python train.py --num_hidden_layers=15 --hidden_size=96 --num_attention_heads=4 --num_key_value_heads=4 --head_dim=32 --intermediate_size=256 --vocab_size=1024 --hidden_act="gelu" --norm="rmsnorm" --norm_place="pre" --norm_eps=1e-05 --positions="rope" --rope_theta=10000.0 --rope_fraction=1.0 --qk_norm=true --attn_scale=0.177 --bias="none" --tie_word_embeddings=true --parallel_block=false --extras=["paired heads", "gated attention"] --init="trunc" --init_std_qkv=0.067 --init_std_o=0.0106 --init_std_up=0.067 --init_std_down=0.0075 --optimizer="adamw" --learning_rate=0.00321 --lr_mult_up=0.612 --beta1=0.9 --beta2=0.95 --lr_head=0.00858 --warmup_steps=213 --schedule="wsd" --decay_fraction=1.0 --decay_shape="sqrt" --final_lr_fraction=0.0 --batch_tokens=8192 --max_seq_len=256 --doc_mask=true --z_loss=0.0001 --train_tokens=98350000 --max_steps=12006 --dataset="wikipedia_en"
Each number is 128 + 32 x the weight over the matrix's rms, rounded and kept within 0 to 255. Layers, rows and columns count from 0.

# layer 3 MLP down (transposed), 256x96, rms 0.127, rows 73-108, columns 0-95
[[ 94  89 101 117 168 126 132 133 152 147 142  92 146 185 136 144 177 131  62  95 141 110 105 168 157 226 133  74 164 154  94 114 128  83 118 142 146 129 120 155 107 108 194  77 175 102 190 113 164 130 138 145 152 155 115 138 107 152 126 142  88  83 134 153  90 193  74  66 189 130 120 101 108 150 136 116 102  84  98 180 171 118 111 116 126  70 162  98 144  82 169 119  98 125  81  68]
 [ 74  99 114 108 111 106 119 144 130  99  96  77 151  88 120 113 115 166 187 128 173 134  72 138 154  86  87 120 154  68  72 165 115 140 137 163 103  33 129 124  93  75 140  90 162 161 131 127 113 156  91  93 208  88  93 155  97 202 136 198 141 184 139 167 106 129  72 121 147 107 167 144  86  98 118 208 156 134 110 101  89  87 140 131 142  60  70  93  75 133 103  94 163 134 120 130]
 [168 155 110  92 185 152 168 154 111  91 184 136 124 112 146 103 146 117 137 139 202 122 145 104 130 149 135 175 105 144 136 110 119 121  87  92 136 152 122 146 152 106 178 144 140 109 134 160 149  66 100 188 137 164 122 126 105 161 155 108  49 155 107 152 172  70  95 116 145 176 108 118 140 168 126 136 138 154 132 176 150  94  72 157 132 119 132 167  89 191 173  85  60 111 145 136]
 [ 70  61 118  94 120 141 104 148  32  80 125 167  92 179 103 115 133 139 134 100 171  90 120  67 172 129 167  97  90 160  84 148  93  76 183  90 146 100 117 134 139 138 141 148 128 142  87 145 144 107 182 163 105 149 171 134 142 162 106 117 125 120 190 164 148 120  90 119 179 165  86  90  83 126 109 135  93  99 167 112 154 112 138  89 159 116 123 167 140 136 150 123 127 131 119 135]
 [102  96 143  69 136 165 144 120  76 136 119 114 136 127 115 125 127 128 134 178 125 103 175 106 147 158 160 149 144 158 106 115  76 111 114 200  98 165 131 172 108 141 158  96  79 159 153 117 142  63 119 160 103 156 171  57 132 158 192 132 138 176 147 179 129 182  95 117 114 125  97 156 149 122 105  59 120 137 107 153 116 115 117 129 146 139 144 135 187 123 171 136 118  93 128 140]
 [168 145 109 107 127 251 147 100 120 167 137 142 184 117 116 152 173 140 129 139 102 136 124  78 168 136  73 163 135  96 170  60 127 123 140 144  96 164  57 200  81 129 149 183 139 106 167 128 127 139 150 130 148 166 111  53 198  84 124 128 127 115  79 120 113 138  76 153  99  92 134 105 222  85 136 111 160 160  84 127 185 123 109 122 114 102  42 161  84  95 120 169 198 161 122 180]
 [139 134 152  99 138 196 121 113 208 135 146 120 139 107 164 154 138 149 146 160 148  98 153 101 108 156  69 122 147 117 154 100 145 119 196 177 107 170 195 163 146 144 171 116 163  84 135 139 130 130 126 131 201 113 184  91 115 158 105 139 167 127  91 177 119 100 111  88 132 172 121 197 154 117 140 189 125 115 101 132 163 176 124 102 133 144 161 109 143 141 168 134 124 160 100 116]
 [156 164  99 151 182 111 101 138 158  97 201 177 188 140  91  80  85 172 131 118 163 140  84 152 129 136 208  94 167 109 146  73 143 162 156  93 146 129 109 106 155 146 100  95 146 134 138 175 139 132 159 144 134  38 131 127 134 145 116 119  63  98 123 167  91 104 144  96 119 120 153 122 100 172 135 129  87  86 167 142 125 119 169 135 129 225 169  61 104 116 107 113  85 126 121  39]
 [ 73 135 126 123 136 106 111 140 153 152 171  90  90 138 126 124 146 143 166 125 106 108 122 127 138 155 112 151 154 191 144 145  99  96  99 158 168 165 118 106 127 165  90 131  91 151 110 119 126  85 149 153 157 204 132 111 130  98 179  88 136 128 103 173  71 101 132 106 111 123 109 134 144 124 165 115 106 134 126 123 110 142 169 149  85 109 119 163 169  90 119 125 133 202 108 137]
 [119 163 137 135 115 158 196 156 139  91  97 149 108  99 142 184  82 142 145 103 129 101  90 174 145 141  57 145 161  91 105 158  89  79 130  90 143 171 145 120 123  83  84 188 127 165 155 148 129 133 108  68 119  85 135 120  93 127 157  87 166 126 181 122 110 113  51 113 101 178 110 147  82 156  52 131 188 164 135  59 144 166 138  43  91 117 153 218 164 179  95 128  67 145 155 175]
 [121 134 137 188 130 100 140 139  55 129 139 172 166  96 161 180 121 115 135 131 146  75 162 181 123 127 127 117 104  86 106 134 116 145 110  97 145 152  93 108 151 135 158 117  73  56 148 138  84 128 104 124 182 135 147 156 132 101 134  56  99 101 139 122 117 169 108  87 113 152 168 141 124 144  93 107 180 123  26 115 134 156  23 146  95 127 125 117  99 241 140 125 147 198  90 155]
 [165 152 157 156 101 123 113 161 120  77 133  62 179  50 113 160  61 144 154 126 151 206 119 119 114 114 166 139 185 155 147 100 142  93 106  92 156 107 216 104 124 112  95 132 105 146 120  85 149 183 136 199 102 133  50 101 131 134 161  95  84 193 136 103 104 156 122 174  98 177 181 133  75 171 136 126 160 132 117 132 148 162  70 116  81 183 125  64 159  93  91  80 101 125 183 118]
 [114  99 166 136 150  98  94 137 140 102 114 111 157  86  79 141 145  99 188 133 129 140  89 144 132 146 132 110 130 164 174 136 124  95 129 140 126 117 178 100 131 104 149 141 125 120  35 124 135 169 135  82  70 150  74 135 105 114 113 133 148  89 163 195 133 142 117 149  76 123 128 105  90 105 147 137 153 160  78 136 169 126 108 162 151  94 109 152 106 131 101 106 151 147  94 158]
 [155  96 189 146  94 151 148 121 102 126 142 115  98 102 155 126 108 118  97 142 123 122 141 135 130 118 107 117  87 140  94 157 114 114 102 126 148 135 255 148 130  93 191 105 127 151 134 103 113  74  98 160 131  60 172 116 122  87 145 137 154 167 120 174 121 110 109 124 181 141 126 147 160 144 145 117 131 140 126 120 113 170 110 106 108 110 134 147 102  97 201 125 154 146 159 148]
 [178 158  89 105 124 121  99 122  99 154 181 141 169 113  93 113 178 157 145  90 185 179 135 111 101 161 116  89 153 134 161  94 125 108 127 166 104 148 156  97 181 161 102 128 138 116 145  62 114  33  68 122 103 141 134 106 151 106 152 100 177 125 109 142 122 187 169 121  75  81 147 119 112 141  75 139 101 163 168 126 128 117 187 159 194 123 138 157 141 115  88 138 105 112 119 117]
 [ 94 147  97 114 103 127 165 161  58 160 151 104 146 124 130 112 122  97 165 105 110 146  99 134 113 117 104 128 111 130 113 118  94 135  93 142 133 107 106  87 121 146 128 151 144 160  95 174 124 163 128 170 147 144 147 139 120 136 128  90 144 162 145 156 171 166 157 164  89 141 142  86 133 171 142 141 122 147 162 166 136  96 118 135 117 115 170 130 100 112 122 108  83  24  88  71]
 [150 101 124 150 108 140 141 116  95  85  92 107 142 104 110 152 136 130 120 121  85  92 114 108 158 102 145 148 145  42 118 141 127 125 124 136 119 117 144 126  70 105  60 146  76 162 142 103 125 150 142 164 147 128 110 152 206  72  72 133 131 203 152 113  62 111 173 147 123 109 133 156  96 114 158 139 147 127 170  92 132  80 161 131  95 109  73 146 197 107  92 107 124 125 124  59]
 [116 103  97 103 169 123 187 150  72 123 120  94  98 124 107 113 138 119 100 130 108 109 175 142 145 137 149 166 122 119  91 150 119 149 106 153 122 131 189 139 147 148 119  77 177 107 142 133 115 148 117 176 135 133  69 115 136 137 152 122 144  98 146  51 182 118 183 128 130 127  66 105  89  64  94 110 176 175 131 119 147 116  84 145 139  70 134 131 132 158 102 132 116 163 136 125]
 [151 160 138  64  75 147  73  92 118  92  92 122 104 169 115 145  76 116 126 145 148 121 156 170 161 144 134 122 111 150 122  74 147  58 163 126 189 147 171 151 130 143 184 127  94 141  86 133 138  92  83 145  97  89 167 101 119 111 170 143  57 134 109 150  92 123  75 140 155 116 190  93  94 183 145 107  89  76 141 115 144 186 118 196 161 156 118 117  94 114 100 128 143  80  83  93]
 [ 79  81 140  98 130 144  87 159 133  96 140 194 153 131 155 184  88 122 137 117 120 124 106 111 142 145 136 126 136 124 131 155 136 180 149  98 147 111 164 104 110  90 107 131 129 142 136  88 133 113 111 149 129 138 108 132 151 106 137 142 129 115 125 178 140 136 146 164 152 149 123 133 131  82 156 106 146 107 126 145 120 152 173  83 112 149 111 135  95 123 167 171 184 140  40 166]
 [142  68 133 176 122 114 137 158 173 172 106 106  91 158 180 118 122 104 162 144 138 152  44 119  93 139 143 161 158 184 141 143 121 101 141 131 129 157 116 154 147 102  92  96 156  92  84 153 133 122 141 100  78 157 164 192 177  95 153  95 112  98  97 153 162 122 135  39 205 107 125 144 163 110 184 165 170 108 163 191 160 128 138 156 133 120 173 119  62 114 191 178 106 152 135  90]
 [ 90  89 125 168 129 119  89 144 156 158 126 125 124 147 141 137  44 169  97 105  59  65 127 115 196 144  41 137 132 138 130 120 158 115 101 110 107 164  83  86 133  90 162 125 204 155 128 144 124 197 149  80 103 167 161 116 107  81 107 168  94 183 141 136 117 113  83 104 132 207 149  66  97 111 122 167 143  70 152 128 184  99 150 138 148 140 123 140 131 106 105 108 119 147  94 139]
 [161 155 141  95 148 132  84  93 122 164  97  90  80 132 150 154  97 117  97 116 161  93 121  96 155 105 178 130 189 114 157 138 121  83 147  98 115 100 105 110 128 151  89  52 153  96 101  66  72  69 172 109 131  92  93 147 181  69 189 102 152 132 141 109  55 181 110 121 157 108 172 157 172 151 133 123  92 123 148 114 119 192 187 159 160 147 159 148 164 153 171 106 135 158 153  88]
 [111  98 120 122 146 139 173 137  85 113 147 121 170 147 105 102 127  67 117  98 127  81 132 120 149 113 153 144 160 135 131 149 105  90 152 140 146  92 107  67 114 118  84 123 100 135 125 129 125 143 112 120 187 117 133 118 186 137 130 129 110 137 118 145 122 144 109 177 158 116 153  93 145 165  85 145 143 133 109 127 134 124  90 102 110 141 153 126 105 131  87 113 138 127 131 139]
 [ 33 150 133 137  94 106 143 117 173 127 164 127 159 188  98 134 112 149 172  91 120 131 152 105 174  91 110 172 112 140 188 129 199 110 172  42 179 161 127  73  76 135  70 102 114 102 133 101 157 126 153 135 123 136 170 132  98 158 200 108 102 143  78  86 150 161 164 159  80 142 165 155 102 110 174  81  91  86 143 144 119 127 198 147  98 143 160 113 106  44  87 134 119 112 121 105]
 [105 144 139 116 138 126 109 120  69 111 117 207 159 148  77 122 140 172  94 132 148  90 126 170 117 124 196 136 119 119  98 145 126 119 214 106 101 146  95 165 153 147 169 128 121 147 135 165 115 111 194 197 144 126 154 161 147 148  71 139 110 174 113 129 161 104 107 154 127 162 118 128 154  84 147 119 155  95  93 173 136  97 165 126 140  96 125 127 133 124 141  93 135 137 121  83]
 [200 184 200 195  67  99 155 138 170 142  98 164  95  69 106 154 172 166 218 164 163 146 191 148 114 109 131 123 154 116 162  82 110 126  99  98  86 118 125 128  84 117 112 105 109 109 147 119 145 104   9  84  93 175 172 112 139  70 132 132 143 163 134 119 121 165 188 100 142 122 138 125 131  81 105 133 183 173 115 125 127 119 137 154 138  89  62 145 139  70 141 200 132 159  94 110]
 [116 109 212 127  55 138 148 153 123 152 138 128  81  85 160  94  84  73  97 159 131 127 135  78 134 151  98 113 120 160 165  64 134  38  87 136  86 165 139 147 101  37 110  70 189 121 160  93 122 165  90 139 117 137 127 138 121 202  91 107 166 115 116  88 146 147  83 128 116 127  56  97 179 125 110 111 142  86 137 136 124  46 101 109 112 128 156 170 166  85 112 197 126 154  66 169]
 [120 104 181  77 153 163 185 139 129 102 135  84 115  78 130 100 138 134  81 139 128 134  94 111 149  98 178  97 121 128 166 167 132 135  91  99 127 120 190 129 173 181 104 134 131 121 181 111 120 123  96 191 127 133  99 118 147  96 170  83 128 146 115 115 104 167  94 127  82 121 128 125 103 134 108 105 175  99 126  98 118 147 106 119 119 173 107 133 122  84 120 125 122 125 157 111]
 [173 112 158 119 106 115  83 129 126 119 132 101 172  62 118 139 117 141 195 139 137 112 107 118 148 143 131 167 116 112 175  93  96 132 124 107 147 169 171 101 175  92 113 147 145 111 104 113  95 168  34 114 122 121 100 111 145 111 188 171  95 138 120 122  89 127 152 123 133 123  98 125 151 112 102 130 122 135 149  82 102 163  99 142 160 128 122 149 147 103 149 126 167  67 145 167]
 [134  90 133 166 114 107 121 118 105 137 119 111 169  59 161 106  94  97 123 124 128 129 185 145 120 164 173 158 119 139  83 143 107 112 151 156  97 126 136 129 168  90  89 158 137 115 138  82 127 126 126 201 183 155 181 122 116 121 153 160 129 198 127  94 119  88 107  74 114 166 140 126 136  99 130 160  82 109 139 139 158 149 118  81  51 156  80 111 146 120 149 123  94 109 117 118]
 [198 158 185 147 107  92 108 156 215 105 148  72  81 135 151 178 145 173 128 118 144 103 117 114 179  75  81 152 147  83 194  95 167 161 102  55 194 173  51 161 139 198 116 131  93  73 123 124 123 187  57 126 120 140 121 113 168 132 126 155 130 157 127  93 129 132 148 180 108  99 113 136 154 186 144  99  94 160 150 120 122 144  80  75 185 116  90 121 122 129 129 202  88  98 118 169]
 [138  96 143  78 124 100 141  89  99 135 126 136 131  89  72  99 157 146 132  97 144  83 156 152 129 121 119 102  65 153 113 106  61 153 111 187 175 135 145 132  89 162 147  96 118 105 139 108  98 163 175 113 110 129 122 153 117 130 179 108 138 121 159 133 150 141 121 136 161 139 130 165 104 144  98 100 128 132  89  78  98 120 147 159  92 134  83 128 117 159 112 101 145 190 136 133]
 [ 96 167 101 165 132 131 110 106  82 124 113 132 108 117 127 139 137 146 127 125  98 130 142  97 180 131 165  76 140 123 115 188 117  96 148 105 101 130 118 112  64 157 166 103 137 184 125 118 120  77  73 102  89  97  99  97 155 148  92  77 126 157 137 111 115 153  66 173  59 144 102 137 160 133 164 126 136 106 148  80 128 115 127 134 175 192  31 103 137  95 115  85 130 125  93 133]
 [112 133 130 143 163 148 158  89 144 151 141 145 158 133 156 186  79  77 148 151 110 105 143 135 119 206 132 172 140 114 133  83 107 158 152 166 113 180 147 157 104  99 137  88 125  94 140 119 119 156 190 105 118 120 128  83 186 108 135 133 128  53  75 155 147  74 125  75  96 122 142  64 153 109 136 142 177 138 119 117 149 148 128 119 135 122 157 124  75 135 142 122 125 190 150 156]
 [207 126 169 154 103 102 110 102 181 109 128 152  97 155 141 135  93 122 194 107 201 142 175 129 122 131 121 192  88 153 181 134 213 121 185 106 155 154 102 123 146 198 144 104 129  78 136 140  78 144  96 106 192  98 178 127 170 124 132  95  75 153 110  45 164  97 200 154 166 110 113  67 115 111 115 193 136 108 197 173  99 143 119 108 135  94 171 151 114  59  93  76 102 111  86 145]]
# layer 3 MLP up, 256x96, rms 0.116, rows 74-109, columns 0-95
[[132 188 124 168  80 131 121 142 110 139 106  90 159 150 127 196 104  84 122 120 132 133 104  88 105  81 118 155 144 158 110 135 197 136  76 143 150 145  90 148 156 111 108 206 213 121 168 169  93 105  65 107 169 112 138 164 138 161 127 124 154 129  98 132  98 168 121 138 107  88 115 134 139 170  89 144 132  94  74 155  71 118 156 138 143  39 173 114  69  67 102 158 135  95 189 130]
 [ 86 104 183 166  83 118 119 124 151 180 112  94 105 168 120 163 154 139 155 154 136 120  79 128 117 146  63 163 113 128 138 103 100 146 158 133 145 229 138 141 120 120 112 203 103 115 132 104 171 174 125 132 182 113 153 177 182 132 134 149 149 156 111 135 118  91 105 109 162 132 114 175 123 173 126 174 157 118 102 116 130 144 105 127 131 108 173 140 166 178 131 135 145 134 116 161]
 [ 86 161 174 107 105 143 104 144 163 137 154 140  91 178 143 183 135 103 140 110  82 163 141 171  90 162  99 123 159 116 134 144 147 135 135 132 154 131  75 153 178  95 138 151 116 141  80  88 164 165 115  86 199 144  93  97 171 138 142 125  93 117  99 144 141 145 168 225 152 148 158  48 111 161 173 149 108 111 158 144 161 131 161 144 156 121 131  78 153 112 149 105 143 138 151 106]
 [100 175 127 139 119 104 116 152 104 129 179 143 101 116 119 190  93 157 158 132 101  63 120 150 141 100  69 154 133 133 145 108 144 154 166 128 123 165 124  98  86 116 126 130  64 123 153 127  78 203 100 146 109  89 140 113 112 161 163 180 137 145 141 143 128 162 156 158 171 115 142  49 126 172 128 118 160 119 122 176 134 116  88 143 190 103 147 125 132  89  88 140 127 111  80  82]
 [125 126 125 182 144 135 191 141 137 130 134  78 150 206 160 110  92 101 117  86 110 175  73 116 206 124 122  93 108  76 113 141 157 120  63 134 198 153 129 119 106 146 167 182 110  92 164 143  92 160  89 115 140 147 121 142 125  91 122 171 132 148  85 165 124 129 132 185 147 131 227 112 154 172 101 173  97 204 127 106 108 128 123 189 177 133 122 126  90 149 161 153 113 129  87 147]
 [139 214 152 130 127 144 152 149  98 124 114  76 117 129 123 130 140  83 219 114 130 154  95 148  84 114  85 110 208 150 154  99 185 141 157 106  70 113 126 144 163 167 127 163 134  59 195 188  89 162  99 167 155 174 171  91 102 158  90 117 195 128 109 125  73 124 123  88  88  76 146 101 156 138 140 168  90 139  76 135 127 113 102 115 105 131 147 106 143  55 138 186 107 141 160 168]
 [ 96 148 133 106 124 104 115 184  89 120 100 150  89 127 130  90 126 137 162 151  86 169 123 114  95 138  72  87 146 100 109  94 100  56 111  95 114 186 126 109 201 149 133 173 129 126 204 140  35 135 179  56 146  99 143 152 126 101 143 163 134 120 156 128 122  97 145 122 161  77 123 136 191 133 152 141  54 101 154 100 111  87 150 108 153 135 177 113 118 126  86 139  99  98 157 161]
 [149 162 139 127 146 113 137 131 141 139 176 109 101 100 152  88 116  83 120 155 184 146 149 153 171 115 100  85 143 129 167  81  85 172  98 141 113  82  94  52 142 155 166 112 109 142 157 103 140 123  74 102 137 132 203 104 142 108 181 129 101 148 103  78 178  99 148 131 139 131 109 132 121 104  70 146 140 166 129 128 117 112  96  97 169  98 159  99 141 149  82  93  88 126 155 120]
 [ 98  97 197 183 104 137 114 159  98 124  99  78 173 186 146 113  74 113 169 134  74 113  97 198 196  53  99  74  85  90 121 172 149 136 157 101 115 172  68 150 145 128 119 158 137 103 140  91 106 150 111  86 162 133 130 183 121  95 129 139 172  99 137 149 114 145 154  99 110 100 138 148 149 122  96 138 117 151 173 132  59 157  96 111 139  95 203 173 105 140 134 106  78 103 179  72]
 [174 131 191 129  84  95 171 172 121 142 183  88 141 121 146  63 127 135  92 118 162 190  78 148 131  88 122  92 187 103 132 131 165 153 142 129 110 159 104 120  96 166 176 223 146  79 123 158  78 155 106  87 134 126 161 166 135  81 164 109 134 126 116  83 164 138  89 134 106 132 147 164 108 110  52 141 133 101 163 146 125 104 113 113  74 144 135 178  96 120 157 108  88 127 171 124]
 [130 145  94 145  95 183 194 137  90  93  92 102 142 163 170 142 161 121 152 107 158 143 151 140 129 121 139 124 155 139 119 145 149 173 186 124 100 100 108 167 179 167  88 129 131 168 123 175  98 157 135 101 151 203 188 171 139 105 104 198 145 139 116 144 141 170 110 155  58  74 194 162 150 158  89 118  89 160 114 193  22 165  94 143 126  79 173 109  58 129 141 178 126  69 135 117]
 [107 172 132 102 134  87 102 122 136 147 162 122 157 152 159 160 129 112 163 109 133 128  57 161  92 108 109 106 115 141 155  81 163 123  94 132 145 153 164 150 172 159 127 180 127 122 124  98  84 128 100 115 109 113 156 161 192  79 131 164 141 177 121  57 120 184 109  87 153 138  99  82 130 123 100 176 124 164 121 114 165 150  69 132 143 143 136 135 125 148 130 146 133 120 126 171]
 [131 179 150 136 137 136 148 129 100 122  98  88 159 139 153 100 106 116 148  90 174  86 124 139 142  90 106 158  90 150 103 144 114 124 117 131 113 173 148 119 171 159 132 126 110 118 160 182  90  81 110 108 125 175  93  97 164 101 116 134 105 134  98 102 129 158 150 131 132  58 119 120 195  97 122 149  99 156 177 134  51 168  99 102 112 111 146 152 126  67 110 186 157 119 165 140]
 [108 184 146 145 142  84 134 154 145 126 190 117 116 153 181 155 145 127  93 145 160 151  98 173 107 114  87 141 149 109 117 162 148 113 108 100 143 143  96 132  74 121 124 160 108 103 170  92 111 128 100 105 118 185 199 100 186 127 141 146  70 148 109  98  36 166  64  91 134 154 126 167 152 177 178 141 101  90 137 104  69  63 115 198 158 118 112  96 155 149  96 108 164  51 111 102]
 [138 118 173 128 119  97 134 199 155 140 133  74 105 197 124 158 165 144 110 150  88  88 137 194 141 100 100 119 152 122 170 130 162 199 154 113 152 185  98 155 130 123  61 112 112 164 126 183 110 124 125 132  84 134 124 103 189 114 131 120 138 143 122 142  98  68 167 167 118 133  83 197 141 131  97 132  89 155 111 103 116 143 143 168 139 114 108 161  87  78 156 184 114  62 109 130]
 [125  97 155 103 148  92 110 138 137 124 136  99  96 166  99 127 172 154 133 126 136 123 159  74 132 135 146  98 132  74 102 176 112  97 126 123 151 147  56  69 178 150 155 222 116  97  79 147 110 171 154 115 154 134  98 155 181 109  97 117 110 117 130 179 186  91 167 151 197 120 110  72 112 135 145 160  71 182 125 143 102 113 129 104 178 121  87  86  64 102  78 159 118 115 146 123]
 [171  99 186  95 150  71 109 193 160 132 136 124 113 109 160 109 100 123 143 120 112 127  72 163 115  51 123 141 115 126 101 156 143 162 117 120 121 146 121 122 115 131 155 116 152  97 152 112 115 125  96 160 175 138  98 114 122 138 157  99 174  83 134 129 107 132  97 111 143 116 109 172 135 111  90 174  97 116 107 141 100  76 117 142 233 123 105 133 108  75 144 171  84 118 157 118]
 [180 103 155 159 145 155 189 131 118 124 172  57  61 163 119  83 133 128 124 165 126 132 136  75 126  90 121 142 128 153 104 169 159 146  95 143 105 136 139 151 121 122 109 130 108 171 135 141 125 135 113 157 133 218 173 126 180 147 125 127 124 123 137  96 152 170 144 125 101  79 192 115 163 165 137  80  89 185 150 198 112 106 121 162 140 135 116  73  97 112 177 206 106 156  97 147]
 [106 137 112 182  90 153 136 144 128  99 128 102 156 126 154 175 116 119  92 172 116 188  84 137 102 142  84  72 139  75 124 154 131 165 123 104 167 133 113 171 148 127 100 207 161 125 120 192  79 107 159  43 146 141 141 114 178  69  79 166 103  93 107 125 129 152 136 118 107 119 169 153 217 142 134 132  77 129 132  92  95 119 104 151 118 186 112 118 133 156 144 131 124  90 176 116]
 [156 142 129 144  64 164 161 161 138 133 105  80 126 134 180  79 154 156 113  98  71 139 171  94  86  96 125  99  93 118 143 149 151 167  94 150 144 114 117 118 101 200 113 168  46 131 121 130 102 120 154 119  97 106 159 111 196 119 149 153 122 170  91 120 109 131 132 126 134  87 114  65 125 113 117 107  63 145 120 177  82 138 112 160 179  83 144 166 130  76 101 126  70 142 107  92]
 [124 163 156  98 112 124 198 196 143 114 109 121 108 127 128  80  91 116  98 134 113 171 183 147 134 160 135  61 186  88 149 159 153 114 118 177 160 124 134 197 177 100 136 137  98 125 133 190  89 120 125 206 123 161 164 110  79 144 142 114 101 109  51 161 177  90 174 100 118 134 174 146 155 178 125 103  42 141  83 108 128  80 165 224 135 120 167  69 155 123 127  95  97 133 131 121]
 [101 161 126  82 111  66 110 143  97  84 115  91 117 192 121 123  79 154 108 153 157 149 101 181 183 140 172 107 214 138 112 152 147 107  57 167 119 108 131 152  80 144 156 195 177 118 119 156 122 154 108 191 153 148 153  99 184  83 133 139 142  98 101 103 116 120 204 132 161 170 161 149  73 195 145 180 133 129 206 129 110 125 133 146 162 123 116 102 119 184 131 128 117 109 108 133]
 [180 165 146 139 103 110 115 164 177 107 156  77  73 160 125 146 132 131 141 157  78  86 141 106 131 143 119 114  88 125 107 120 172 120 140 100 107 120  93  97 170 120 110 155 170 110 152 137 149 129  94 119 195 123 118 111 156 137 106 140  99  77 121 155 142 152 103 177 164  83 102  52 140 150 109 149 138 115 120 166 140 102 140 103 121 139 108  97 129 121  41  92 129 147 115 182]
 [138 144 186 127 139  57  93 147 125 135  69 108 158 199 110 127 140 102 198 126  90 158 142 153 121  99 106 158 115  79 166  99 147 118  69  87 204 136 129 125 182 211 101 155  83 125 145 105  65 144 132 137 173  86 133  96 116 136 156 126  93 104  87 108 108 150 197 130  89  99  78  99 124 121 133 124 116 105  94 142  88 125 145 214 138 110 157 149 146  74 106 167  99  98 118  82]
 [154 192 164 149 105 126  88 111  90 122  78 127  90 159 120  94 146 167 133 152 133 156 106  84 113 152  42 135 177 153 121 139 103 123 109 129 123 141 132 126 177 106 161 151 138  95  95 124 102 143 163 119 137 158 152 160 131  95 108  94 148 199 133 112 124 120 146 158 163  90 126 127 128  91 117 140 132 122 190 147  80 128 121 127  99 103 118  82 183  64 106 152 117 142 179 138]
 [143 196 153 146 122  81 119 113 148 113 122  63 130 197 165  75 149 115 135 147  65 163 152 143 127  99 126 107 172 112 132 130 149 136 112 170 129 174 144 167 158 160 157 210 108  93  66  82 105 143  91  65 130 128 148 153 175 101 118 136 158 154 126 140 153 147 117 122 173 103 170 167 184 130 174 122 115 168 144 189 121 133 114 187 103  56  96 124 141 139 166 151  91 102 120 138]
 [110 167 192 170  85 103 178 156 152  79 122  79 124 139  93 111  70 106  93 111 134  90  86 130  92 101 144  11 137 110 123 181 153 173 138 136 164 111 124 139 138 152 128 106 132 130 191 130 122 113 105 111 150 164 160 139 138 151 155 195 110 143  78 114 142 146 169 169 158 149 171 141 137 126 108 155 118 211 140 108 126 139 125 150 185  39 129 160 128 149  95 155  89 103 110 156]
 [142 145 165  94 135 110 133  96 150  92 146  85 113 167 135 156  73 167 118 139 133 131  75 119 110 159 156 158 177  99 145 140 144 168 105  55 125 150 104 154  95 172 111 142 126 142 136 120 116 175 128  79 113 134 110  92 181 136 127 120 103 143  91 156 155 147 158 170 137  78 127 120 115 177 183 121 108 114 171 177 149 139 160 145  91 127 134 106 113 138  82 117  95  91 105 119]
 [138 194 146 105 113 150 120 164 109 119 107 117 135 176 170 137 117 124 159 136 133 121 162 144  96 112 129 130 163  88 164  98 143 125 121 126 147 172 120 170 140 146 168 126 131 168 114 121  85 162 167  58 176 117 199 147 102  76 136 126 140 148 139  70 161 136 141 161 190  80 154 141 126 106 118 127 129 146 145 104 137 148  53 122 158 130 135  66 149 124  65 141  65 114  89 115]
 [143 148 163 146 142 111 156 163  91  65 119  97 130 167 130 110  88 133 123 121 124 164 186 122  93 148 123  64 131 149 125  86 125 131  88 118 137  99 102  68 127  85 169 167  67  94 116 196  88 134 135 118 103 187 160 145 142 137 106 133 117 190 115 165 126  45 123 141 121 100 141 109 119  90 102 141 113 179 127 129 102 120 171 197 164  97 188 143 155 151 156 144 150  93 132 103]
 [162 143 182 134  68 142 148 168  95 148 152  90 151 164 127  84 100 112  82 150 160 141 130 174  85  78 105  83  79 145 137 110 121  94 104  65 123 142  98 103 145 191 171 143  88  83 122 133 138 145 106 124 145 146 124 146 103 137 169 160 158 171  56  84 122 117 179 155 178 105 153  68 108 115 127 151 118 177 101 156  66 149 140 114 152 117 177 132 176 118  95 152  73  90  78 167]
 [117 117 142 129 150  89 134 167 150 110  69 122  53 129 118 126 143 130 174 107 152 155  40  98 118 105 172 149 193 106 151 192 115 125 154 137 156 128  99 157 183 130 101 153 168 110 147 103 102 127 139 127 122 115 160 138 159 154 129 101 101 144 120  99 142 131 160 164 135  91  93 101 118 145 106 182  81 148  96 107 117 139 120 105 141  97 109  92 123  97  79 123 131 167  92 177]
 [127 184 117 132 111 163 116 152  94 123 156 123 138  84 133 185 142 118 119 177  88 156 110 159 134  93 118 120 160 115 112 128  96 106 121  56 121 136 142 129 103 104 164 174  82 124 145 178 103 182 129  65 145 143 122  78 149  94 205  82 116 152  94 108  84 100 159 107 146 169 101  74 161 143 106 117 121 122 144 155 139  96 131 135 117 135 180 154 149 142 134  98 159 148 140 174]
 [119 191 162 111  40 149 198 105 157 138 106  93 108 162 152 121 113 106 105 153 151 114 126 122 110 148 107 101 156  73 157 149 119  98 152 181 164 162 111 119 132 137 148 114 110 184 169 156 111 150 129  84 191 167 137 144 122 121 154 115 103  88 139 146 106 158 103 140 145  55 151 152 163 104  83 144 114 172 142 106 159 102 125 103  87 134  98 124 133 118  86  85  85 144 155 147]
 [163 103 178 109 137 144 157 139 134  98 139 119  83 120 100  93 104  82  73 149 154 151  60 124 181 105 148 115  97 139  75 113 173 135 108  95 150 117  96 170 160 166 118 184  93 114 134 155 137 199  96 122 132 215 174 143 135 104  79 128 103 117  57 106 133 109 154 129 152 106 207 146 141 158 120 112  90 156 129 206 121 137  83 131 167  57 109 137 143 145 182 137 107 100 115 107]
 [164  99 124 112  64  88 152 165 171 102  87 127 152  99 111 141 127 160 137 119 110 135  66 131 140 169 151 124 159  74  98 177 124 114  80 170 173 136 100 164 173 130 111 126  64  91 139 142 105 132 162 105 122 148 135 132 163 121 181 112 115 150 114 137  37  83 233 149 131  98 108 116 127 174  98 160 104  96  82 140 117  98 187 158 120 109 173  58 105 120 147 123 105 165 152 160]]